config.toml
n_layer = 8
d_model = 384
n_head = 4
n_kv_head = 4
head_dim = 96
d_mlp = 1024
vocab_size = 14235
activation = "swiglu"
norm = "rmsnorm"
norm_place = "pre"
norm_eps = 1e-05
positions = "rope"
rope_base = 10000.0
rope_fraction = 1.0
qk_norm = false
attn_scale = 0.102
bias = "none"
tie_embeddings = false
parallel_block = false
init = "normal"
init_std_qkv = 0.0211
init_std_o = 0.0211
init_std_up = 0.0211
init_std_down = 0.0
optimizer = "soap_variant"
lr = 0.00302
beta1 = 0.95
beta2 = 0.95
weight_decay = 0.12
lr_head = 0.00914
grad_clip = 2.0
warmup_steps = 200
schedule = "cos"
final_lr_fraction = 0.0
batch_tokens = 131072
seq_len = 1024
doc_mask = true
train_tokens = 542500000
steps = 4139
dataset = "wikipedia_en"
Each number is 200 + 20 x the weight over its row's rms, rounded and kept within 0 to 999. Layers, rows and columns count from 0. The size before them is the row's rms in percent of the matrix's.

# layer 2 MLP gate, 1024x384, rms 0.0902, rows 865-890, columns 256-383
093,208,202,170,193,203,192,198,197,216,192,184,203,196,209,186,253,204,215,188,224,217,206,207,170,184,193,205,213,195,202,210,213,206,229,194,206,223,164,193,227,192,180,213,213,177,240,215,200,182,175,183,184,202,162,220,234,194,230,169,204,181,196,168,210,189,187,227,214,195,189,215,226,206,228,224,199,208,190,224,209,215,194,186,210,207,208,169,145,233,177,208,229,215,264,188,213,203,202,240,225,158,187,206,179,209,196,200,204,208,177,207,222,166,224,222,216,177,232,188,197,193,215,162,204,215,170,186,176
107,186,213,182,209,213,171,189,213,193,212,181,166,197,165,196,240,221,204,187,210,236,190,257,192,206,185,189,205,211,178,227,175,210,218,191,176,212,235,206,196,196,168,214,152,178,177,211,162,217,193,243,191,200,192,205,209,204,184,215,202,231,214,217,201,205,164,204,228,208,206,199,220,202,212,190,182,238,190,183,245,175,205,210,195,201,218,179,207,206,250,180,166,185,178,192,196,203,216,202,200,217,203,191,228,207,180,218,189,183,175,187,211,203,212,213,222,175,186,186,221,216,181,242,169,236,231,214,223
103,168,167,187,226,161,213,166,196,189,199,210,188,187,172,199,207,226,191,211,194,203,172,197,154,201,163,231,161,203,216,204,201,207,187,211,175,218,194,229,213,229,179,187,204,197,224,179,205,205,216,149,218,203,196,180,201,172,214,196,212,200,177,215,211,186,219,193,187,157,196,223,205,210,191,211,216,190,149,210,205,215,231,188,165,183,224,220,201,165,212,203,192,155,209,208,220,196,162,230,214,205,214,176,243,226,226,181,200,236,208,223,171,199,210,178,185,188,179,225,206,180,196,222,178,189,195,191,178
092,169,203,188,228,202,171,215,217,167,182,199,201,198,236,161,182,229,201,192,188,193,178,223,188,212,195,165,212,213,198,221,211,209,201,180,174,216,215,206,219,204,153,204,177,191,215,201,168,192,231,189,202,204,150,206,164,238,173,189,225,215,183,190,187,215,197,204,194,206,189,180,202,216,207,206,188,182,200,235,175,161,229,241,208,234,214,194,207,216,215,216,216,231,180,192,187,174,214,181,184,231,203,185,225,203,214,213,175,179,234,189,231,151,188,196,186,169,204,260,192,208,187,195,193,202,180,220,221
098,221,185,189,230,181,190,240,182,182,208,242,204,190,169,223,179,170,208,201,195,255,185,194,212,164,203,213,205,197,184,225,231,201,192,202,202,188,215,214,207,183,176,209,177,205,176,212,190,206,215,168,189,222,211,194,199,179,211,201,219,197,180,182,164,195,194,211,238,198,218,215,177,223,208,212,164,204,204,193,182,169,175,194,181,192,166,211,212,212,206,209,190,180,235,183,173,199,191,219,202,189,224,216,205,171,196,186,205,198,235,194,183,174,176,231,210,200,215,211,196,217,227,207,201,184,220,198,173
089,193,191,208,180,164,192,237,195,211,184,199,211,196,218,180,227,184,217,226,198,173,192,212,181,240,190,154,173,214,220,234,204,204,167,216,188,207,216,231,208,217,218,232,212,208,221,205,185,181,192,182,210,175,223,180,186,187,210,195,189,186,222,230,223,192,203,190,178,188,215,221,176,223,224,210,181,168,191,206,219,203,206,253,172,171,189,206,225,192,136,223,211,177,176,209,246,204,240,226,196,196,217,222,212,189,224,171,199,178,208,220,199,221,206,196,177,214,230,225,190,223,172,195,192,150,187,184,180
093,224,188,185,191,224,235,231,246,196,213,185,193,214,191,204,164,206,205,222,168,178,213,168,216,214,204,206,180,249,195,190,229,222,214,208,225,189,211,153,206,210,213,194,181,232,208,168,192,183,158,203,198,189,219,165,184,175,206,204,219,209,190,176,218,203,204,213,201,190,213,201,202,161,166,244,205,200,197,157,232,222,186,189,209,211,210,245,185,159,190,203,186,193,221,204,192,201,208,229,233,204,230,203,233,175,206,214,240,189,220,210,173,218,195,223,222,216,215,233,190,213,185,183,234,212,200,180,191
101,177,212,181,194,199,226,161,195,194,176,229,220,177,158,170,245,233,226,196,193,200,189,188,173,184,189,200,224,208,197,181,186,213,216,226,204,191,211,179,205,182,181,185,174,165,165,182,221,196,219,177,154,216,202,185,204,223,199,194,173,205,185,191,198,223,208,198,199,214,221,192,176,220,205,204,219,169,240,193,228,201,211,207,203,208,170,200,183,239,222,195,209,202,162,193,211,215,221,181,228,214,196,210,221,247,227,206,235,189,187,216,198,209,209,198,138,183,210,184,180,230,202,239,185,188,190,214,201
099,195,182,191,196,235,178,198,184,179,202,205,219,211,178,206,176,238,197,175,221,153,195,197,173,195,199,213,216,199,222,212,205,202,201,166,202,228,203,217,180,218,158,236,186,160,204,197,170,211,225,200,220,214,176,199,204,188,234,227,190,191,153,173,172,194,188,201,199,219,195,171,222,178,184,195,209,188,212,215,214,200,217,177,229,203,200,194,163,245,183,178,169,166,231,177,244,184,186,214,197,194,190,235,180,208,230,198,174,197,204,174,194,206,195,212,208,210,223,182,231,204,195,196,238,174,222,237,191
093,212,197,228,191,234,227,211,193,173,192,164,209,215,163,194,196,201,207,221,199,209,201,184,201,203,206,203,201,176,174,202,181,204,206,184,168,196,182,173,203,221,208,191,193,236,223,223,180,200,199,236,192,173,179,240,206,179,194,212,229,201,199,160,167,210,205,202,194,225,176,233,195,206,171,202,184,171,227,194,235,195,197,190,169,192,238,190,208,198,207,209,224,200,201,193,180,220,187,199,187,229,181,195,205,220,206,192,180,211,187,198,201,201,202,200,161,229,190,204,208,198,233,223,204,247,217,193,231
100,199,207,228,173,229,197,227,224,192,193,206,180,205,192,219,223,217,216,194,211,173,224,210,208,162,205,191,192,185,212,193,231,211,185,220,231,231,214,225,199,204,197,183,242,203,224,209,208,193,212,219,199,199,162,177,191,203,157,201,216,223,199,190,225,205,171,195,203,194,205,206,197,248,177,208,200,193,217,198,175,189,207,185,200,193,215,220,226,208,210,146,177,191,206,185,184,224,218,204,172,179,208,191,206,224,208,201,221,177,163,189,181,176,174,223,183,208,189,226,217,194,192,196,210,198,207,194,200
097,203,202,211,156,235,201,230,172,206,210,220,187,216,187,194,195,196,190,211,216,171,213,188,198,194,190,212,214,204,174,220,231,179,188,211,195,217,199,210,206,174,225,194,192,216,180,243,220,181,189,240,226,177,213,200,170,194,200,202,180,175,199,239,208,151,203,232,215,187,229,219,184,196,182,187,200,208,158,202,243,205,208,221,200,209,214,240,204,166,206,179,207,199,181,176,198,191,235,240,173,198,207,183,205,219,215,194,193,194,177,230,167,196,207,197,208,184,186,222,201,169,193,212,165,189,187,161,213
099,200,196,187,207,194,179,184,184,247,219,230,205,218,202,202,202,203,219,212,178,192,221,180,183,179,180,185,217,172,183,198,208,186,210,176,210,186,203,222,247,175,203,205,223,152,214,207,213,174,209,164,241,229,169,178,210,216,189,191,220,183,197,180,190,231,208,189,175,226,205,168,198,194,219,174,244,218,213,186,187,243,185,167,197,187,199,165,257,189,194,188,181,192,173,217,221,199,188,214,185,200,227,207,195,214,176,220,193,193,184,211,221,169,171,207,218,202,208,209,198,247,197,180,188,206,203,193,236
202,193,173,196,190,187,173,209,174,170,235,156,219,165,220,177,161,224,202,214,143,209,225,218,189,206,204,178,216,193,194,248,212,189,250,171,192,203,225,218,201,171,192,194,193,196,213,200,200,188,174,182,179,179,204,186,183,181,201,179,194,198,196,234,217,217,186,191,194,215,189,201,242,231,171,200,215,218,215,198,192,163,186,185,204,192,210,186,183,185,176,178,174,171,180,213,186,225,189,205,205,179,207,224,181,186,202,220,211,162,201,197,183,221,214,188,182,215,197,204,177,218,197,183,212,183,194,192,158
098,205,248,208,176,176,177,194,210,189,199,206,230,170,197,193,192,181,194,179,208,235,210,207,159,226,162,208,195,200,231,196,178,212,219,212,193,180,207,217,194,200,220,239,224,206,176,199,180,231,207,185,191,201,183,197,209,199,192,200,192,200,191,219,206,212,180,207,172,219,169,215,233,218,183,218,250,206,191,217,201,167,192,223,190,189,158,195,162,215,204,201,230,191,210,215,173,206,177,194,217,196,195,193,184,198,263,197,205,175,204,183,189,245,185,217,192,165,180,224,219,183,159,213,190,229,197,183,174
089,207,166,200,200,198,221,230,230,232,201,201,223,215,186,221,183,193,164,199,208,196,200,211,205,180,206,214,183,211,188,216,209,183,184,158,187,179,198,199,192,196,217,205,184,188,166,204,205,173,186,188,232,213,172,207,191,228,219,222,219,186,189,212,179,184,213,205,233,191,199,207,218,195,230,198,222,172,185,180,227,212,161,196,214,180,190,205,214,164,163,206,209,209,214,213,265,196,176,207,208,225,203,221,205,183,201,197,201,175,233,173,226,190,206,212,203,214,181,203,209,228,200,187,206,177,174,188,211
102,233,215,196,185,205,184,213,178,206,245,228,193,197,208,220,197,186,194,203,209,158,206,205,206,194,231,240,222,194,204,181,174,212,204,231,218,215,200,226,188,214,206,177,253,212,168,216,223,199,241,159,219,161,190,201,175,233,203,201,159,233,169,213,139,227,186,204,191,197,209,195,198,194,171,169,195,229,167,243,203,180,237,178,196,198,201,212,196,176,218,253,184,179,181,177,201,205,196,211,200,193,187,233,202,200,183,203,224,237,190,188,202,220,232,232,191,228,195,197,206,197,215,193,168,193,185,202,187
114,216,210,249,206,215,194,220,188,209,193,188,231,216,210,185,216,221,226,203,199,160,233,188,199,170,185,175,253,222,185,210,173,183,190,216,207,226,205,213,210,248,219,202,210,201,196,206,181,197,204,219,206,198,183,207,240,177,235,217,223,185,243,221,185,191,200,197,186,196,195,235,237,186,191,184,214,180,202,200,219,219,214,216,169,205,195,211,202,208,190,188,216,196,185,191,182,196,228,220,170,239,209,232,174,208,197,219,186,234,208,169,155,154,185,196,189,186,203,215,204,200,201,226,205,247,167,183,197
093,211,177,222,198,188,207,183,198,222,213,215,211,205,224,173,179,224,181,184,156,232,207,194,194,230,195,203,229,190,188,194,166,244,147,219,193,231,194,229,198,234,189,218,197,208,215,186,229,201,180,245,185,204,185,192,223,251,215,184,209,204,209,157,221,221,178,181,203,195,211,218,199,195,244,180,196,211,196,187,173,202,189,226,204,237,211,184,189,175,211,212,207,225,196,178,210,197,203,171,182,225,194,188,189,197,213,221,210,176,167,171,224,227,242,192,188,206,240,183,195,206,189,212,165,198,199,216,178
097,200,189,214,231,180,197,166,237,175,167,198,178,198,204,218,180,221,225,208,202,193,228,208,226,190,200,182,204,198,181,188,202,185,185,178,187,187,218,225,209,181,204,176,179,191,194,207,231,216,183,197,204,191,192,219,212,191,216,205,221,204,167,175,199,187,193,186,202,195,198,222,201,190,183,186,186,198,183,201,178,233,178,180,211,189,211,197,205,204,219,190,210,135,203,218,155,193,219,205,209,194,201,190,176,182,202,237,218,190,226,175,197,208,172,184,207,191,159,173,210,214,181,215,199,178,163,185,216
088,239,232,192,204,198,183,206,181,237,207,188,204,193,241,190,194,217,232,208,177,199,187,200,222,212,218,211,172,178,182,241,221,256,185,196,182,182,165,164,160,191,220,225,180,186,200,226,184,191,191,213,245,204,209,202,205,231,212,206,210,208,203,197,216,191,172,184,245,214,224,197,184,159,226,227,181,198,232,215,203,181,200,227,218,207,225,214,176,203,204,186,196,255,172,166,216,225,218,213,198,138,196,188,206,174,199,214,204,203,217,199,213,172,224,195,174,217,200,198,177,238,216,198,228,209,187,214,212
088,220,181,206,184,199,136,172,203,208,170,213,191,189,236,173,204,196,197,184,226,213,201,227,168,227,241,217,179,189,182,230,159,161,205,172,183,194,206,223,210,226,185,179,240,204,215,194,201,179,210,216,211,175,177,196,226,215,203,173,215,206,223,203,174,217,187,195,235,196,192,197,226,215,237,223,199,229,193,166,168,176,246,227,236,196,182,186,185,204,190,184,199,176,174,194,164,207,169,203,193,214,198,210,209,163,209,186,211,215,180,163,204,209,188,186,208,226,225,165,198,210,204,230,172,205,159,197,183
097,188,188,180,193,246,196,197,206,213,219,187,200,208,230,199,219,197,200,210,219,222,203,222,200,191,172,130,189,187,158,202,181,185,185,194,202,213,200,208,194,221,176,184,204,213,221,149,195,200,189,171,191,207,217,215,169,200,209,192,206,233,207,173,200,197,205,199,183,159,208,215,196,196,217,167,207,206,184,174,203,216,187,202,200,187,216,210,188,209,206,196,175,210,212,212,210,215,220,185,159,241,181,185,215,180,220,200,208,219,224,218,184,222,217,208,152,170,200,221,172,190,166,201,223,180,221,221,170
097,239,196,171,229,228,197,195,222,181,206,194,172,203,220,200,209,196,186,218,181,203,197,190,238,219,197,177,186,187,228,189,191,228,223,165,174,233,216,185,226,180,211,234,201,198,193,180,169,202,157,206,190,188,191,195,193,247,202,184,205,225,211,210,210,201,216,199,193,170,198,208,214,205,167,195,223,202,166,241,205,232,191,180,195,235,178,186,195,185,208,222,194,204,214,174,241,228,216,207,217,219,179,199,188,185,195,177,189,162,220,205,197,214,182,216,169,182,177,194,159,183,181,178,149,188,197,191,182
102,193,205,204,192,192,152,191,230,222,202,190,172,199,202,186,181,165,218,192,182,174,218,232,190,187,232,183,152,228,193,182,218,206,217,215,175,234,168,236,167,189,219,226,184,191,215,191,174,219,202,189,210,192,271,176,175,191,157,186,191,225,187,203,224,204,229,234,183,225,204,190,191,192,184,224,220,214,209,217,172,184,210,191,187,189,230,159,191,188,179,208,200,225,199,170,205,189,207,212,201,190,161,219,203,186,211,183,191,201,195,225,215,195,211,161,196,202,200,196,190,226,203,214,202,203,193,174,248
101,184,176,205,194,196,152,179,207,188,202,221,186,166,213,211,184,210,195,220,210,215,198,196,199,201,221,209,180,194,209,199,218,214,209,183,156,223,207,220,209,182,225,199,189,249,184,178,194,190,173,202,201,177,226,205,219,220,174,226,236,197,205,216,219,200,216,189,204,200,195,203,229,183,220,188,166,227,204,195,227,196,207,208,239,183,245,188,197,173,202,177,198,186,192,185,206,229,205,209,217,179,188,183,243,225,210,197,238,226,156,217,153,211,200,148,176,209,195,225,200,182,156,179,197,231,217,213,207